config.toml
head_dim = 128
rope_theta = 10000.0
tie_word_embeddings = true
parallel_block = true
extras = ["capped logits"]
learning_rate = 0.00651
warmup_steps = 200
schedule = "wsd"
decay_fraction = 1.0
max_seq_len = 512
doc_mask = true
Each number is 500 + 25 x the weight over its row's rms, rounded and kept within 0 to 999. Layers, rows and columns count from 0. Numbers have three digits each. The size before them is the row's rms in percent of the matrix's.

# down: layer 9 MLP down (transposed), 1344x512, rms 0.0353, rows 826-850, columns 416-447
# gate: layer 9 MLP gate, 1344x512, rms 0.0353, rows 827-850, columns 416-447
# up: layer 9 MLP up, 1344x512, rms 0.0353, rows 827-850, columns 416-447
down826 095:493511483499499503515508500495517522550505509470488521498529515504533491524496492514489479525490
gate827 096:515480495493452515521539483513539493508492481461537486502473476494501485502530476523504552471525
up827 092:500536481490526498473495508506459499514462509521494492470469546459465488504503511489452505498496
down827 093:522464514478482531518479503471541478493505521502499530556503484502510429508541507530468488497473
gate828 105:486476490534523470468477524507500509503476454517479532502502514497479496529481491525503530559505
up828 105:519570511489517496446546482509496493503491580463478545463501516491560508512524512504460511497513
down828 106:523493526533505535524510534522505484519503498533550510530503508537515502546513547492490512504513
gate829 101:488503468506512554504499490470565559491486501506539476514463484547532477509545499482486479524483
up829 096:517510523468509495503531490496519521502531465491511491471475488475492488536515473490472481473511
down829 099:473519514515531514523466508495517467531494487521506547518491469517496494500484465483520495497507
gate830 101:504495494515543487503521511519516496478491490475528506479487484504508536487531510524459527531513
up830 103:535499523481516483523519510505537489455463489483494526491487487508562471466482494483468441501510
down830 109:510475533501472505549520518503498526486484507477477504464533511480487505473508496533485523515490
gate831 107:506505467493459531458496496480514492466508455508554482461495495531518526530502515489503512472469
up831 105:509540443503515454456508482493521491470450483486471512497482482532539520472526482538528516504480
down831 108:486467545535506485492461507517515493523474514459492520480497509461520481525453469495455511519550
gate832 103:506482509538490500468506510497488521491535482499468478465499482510524547466528534489481540503495
up832 101:503458507450460447501511501522507462474507463497492506515442465496520482478513527477499533503502
down832 104:484511469453511539473469506523500490526551470497524492505514494483527530515532545532491518503529
gate833 101:482489506501504538495502510498526498518488491539525549474447483489533517463529506494512549545479
up833 099:524473463495470540466526541473527485491501485490502501497494460511505510475466439493480452522484
down833 100:455534532520513478508525474510535515467469529500510461498546487490485499519492487553513503444477
gate834 100:505516496481486460468525533467507488501510503482487518553536483471513503470470490484488519500512
up834 098:457487445528505514458512481501509509506490507537484479490512464496505481492497513477534503498511
down834 098:533482489513510505520515498500486491506518501512529481470483487485477470507501460486536490493482
gate835 104:449495475498478509509517502523490475501528505514461475491488525466456556462540523495489494458464
up835 105:488504516488495480474510448533514535473490519481523521513453492536500439497488484497511467524440
down835 102:518490517508450510555483481516474487491536498530451507506491524500525476437544524478494515452514
gate836 099:508475514495473506506492531521531509478518553445515487506492535522458476518495479506437503545497
up836 097:490495536484498512485509464477477502510507480510517515524496516501488504536521517465543508534512
down836 097:522513525559536491535505525529494471505513525528506504497502552537489505526504500555486528501472
gate837 104:500535455511529500487498494494483525513506547482527502479538510498491495528519506474481477493537
up837 105:490528500474489530531517533466508481457486515487498474517492489508509470475538489507456519542470
down837 108:499529469495497502521498508505449494486514532499541487496468503452494510512460529496504482497524
gate838 095:487551521482532495476509499494471495497488510524499529504536520477484519490487519505496463465517
up838 096:525474477483515503502516487485520535528509494531551551532512519493470486529537521528504489543499
down838 095:512500518470505474480496511518477546472540476511484524470532502479495510484493544472486520485522
gate839 099:485509496541448517480525493529480521478528454501501534493490499498550489514470508497479529498454
up839 097:495522488510539480543508528518456487500471533519483498477483474470532512547531491506468490491467
down839 098:506456534495492512537474489503531530554518482530481441510496464488518473503455503493514476484525
gate840 100:481506515533513477497444506480551482504484513499530494501475495489516510473508525506494494492487
up840 103:477504466486476503526471538532470540505438504469494461530476486493489495458505509460509484469498
down840 101:495498514500500472506526569551536488520498457475507471535462526465503522475481474490502449502519
gate841 099:520475474478518490504489452527498517447518449439523504523502516500477494510424506500459509509521
up841 096:492472528433507463525481498484467454501470499514482493501556514536544490463459487537481523506488
down841 098:504535485525500466465487427521491549511528490459513518509488486474531502507470533514487511547531
gate842 096:462516516504489507493475553500506510533466489519497506459482480509498514490554524512428505476477
up842 092:521539496506494542507467542495458549541476471498504508509521514465521482473500525490489451508513
down842 093:521459517509493553500516497512504516473514537548524520518505479485459475495478447515542498531508
gate843 097:503472539509494499532557453519525530502541501556505433583484467520495513535518596448507504486495
up843 095:543485507498494485496527516486494503495506467529536489533559542540542522534518535453488554526488
down843 091:510519487489527545480491482497521509532476504487478513508522492507479458506494486543471445469478
gate844 101:513481534489508503505513492491507486503527487523468496439556470468471498501482515528501475533529
up844 096:526479518532530476491534532514489487510537501500524476565448485485493506530499496538507473492506
down844 096:440497477469491487538502472504524481474487495484483581467533468521513501542524539469476482495451
gate845 099:494481469515459504471480499491532501516535465484510466480460503521536529507496523472510543489496
up845 103:538551490485521470475467524516539526552468519505563476526509483538532481525517497517477457532534
down845 103:475525466498491496473489475535561472445489535529494509515509489476473514541506503519508463522477
gate846 102:470479502480512454514528454515535478496530474497507539505492518502497499507457554507480494525474
up846 101:489532505479446513510522526505467478538512479510490491482519519497474519549517483491489479511534
down846 104:521455502499478493504532492452506495486507489456491523502501534504504490495483491465476492496486
gate847 101:507494474465532478475529553504458518471507500528474498445459493530510497508459494460528499549481
up847 101:541495530508493519472504508517492520487470522471491479477454517514476486510494475492574519492477
down847 102:517485444461484496512480521474497476472501485521444537484513517485493505497487528498511478587476
gate848 100:522531495458472515493540508498485478483522488486499526487526449525512521540505567511515499495471
up848 098:514515510505466473502489487464486481546485499432493513509529476488514514529511507503495458520488
down848 099:467474489514560490497476506495513509495473482489450512507500518485463452514489450511494501508516
gate849 102:540490523530509525493489527448456485518516510517478530490476489538468512520528480513543504505495
up849 098:503519512484486530488514544484504502527482473491511513479528505515502490498514519501475467486545
down849 099:512509512489510467547511492471497497501476518466459518473481515500466494520540528538474499511522
gate850 098:518515511498487542465504548474493525470502470451502504490495489507536529510518529481498467466498
up850 095:487488496501515500514532541564532469507527550488499496537538473489463514474450516524519507529482
down850 096:517505520491493530484558471492497536542507522491536495498485491537485493500502526451490475511469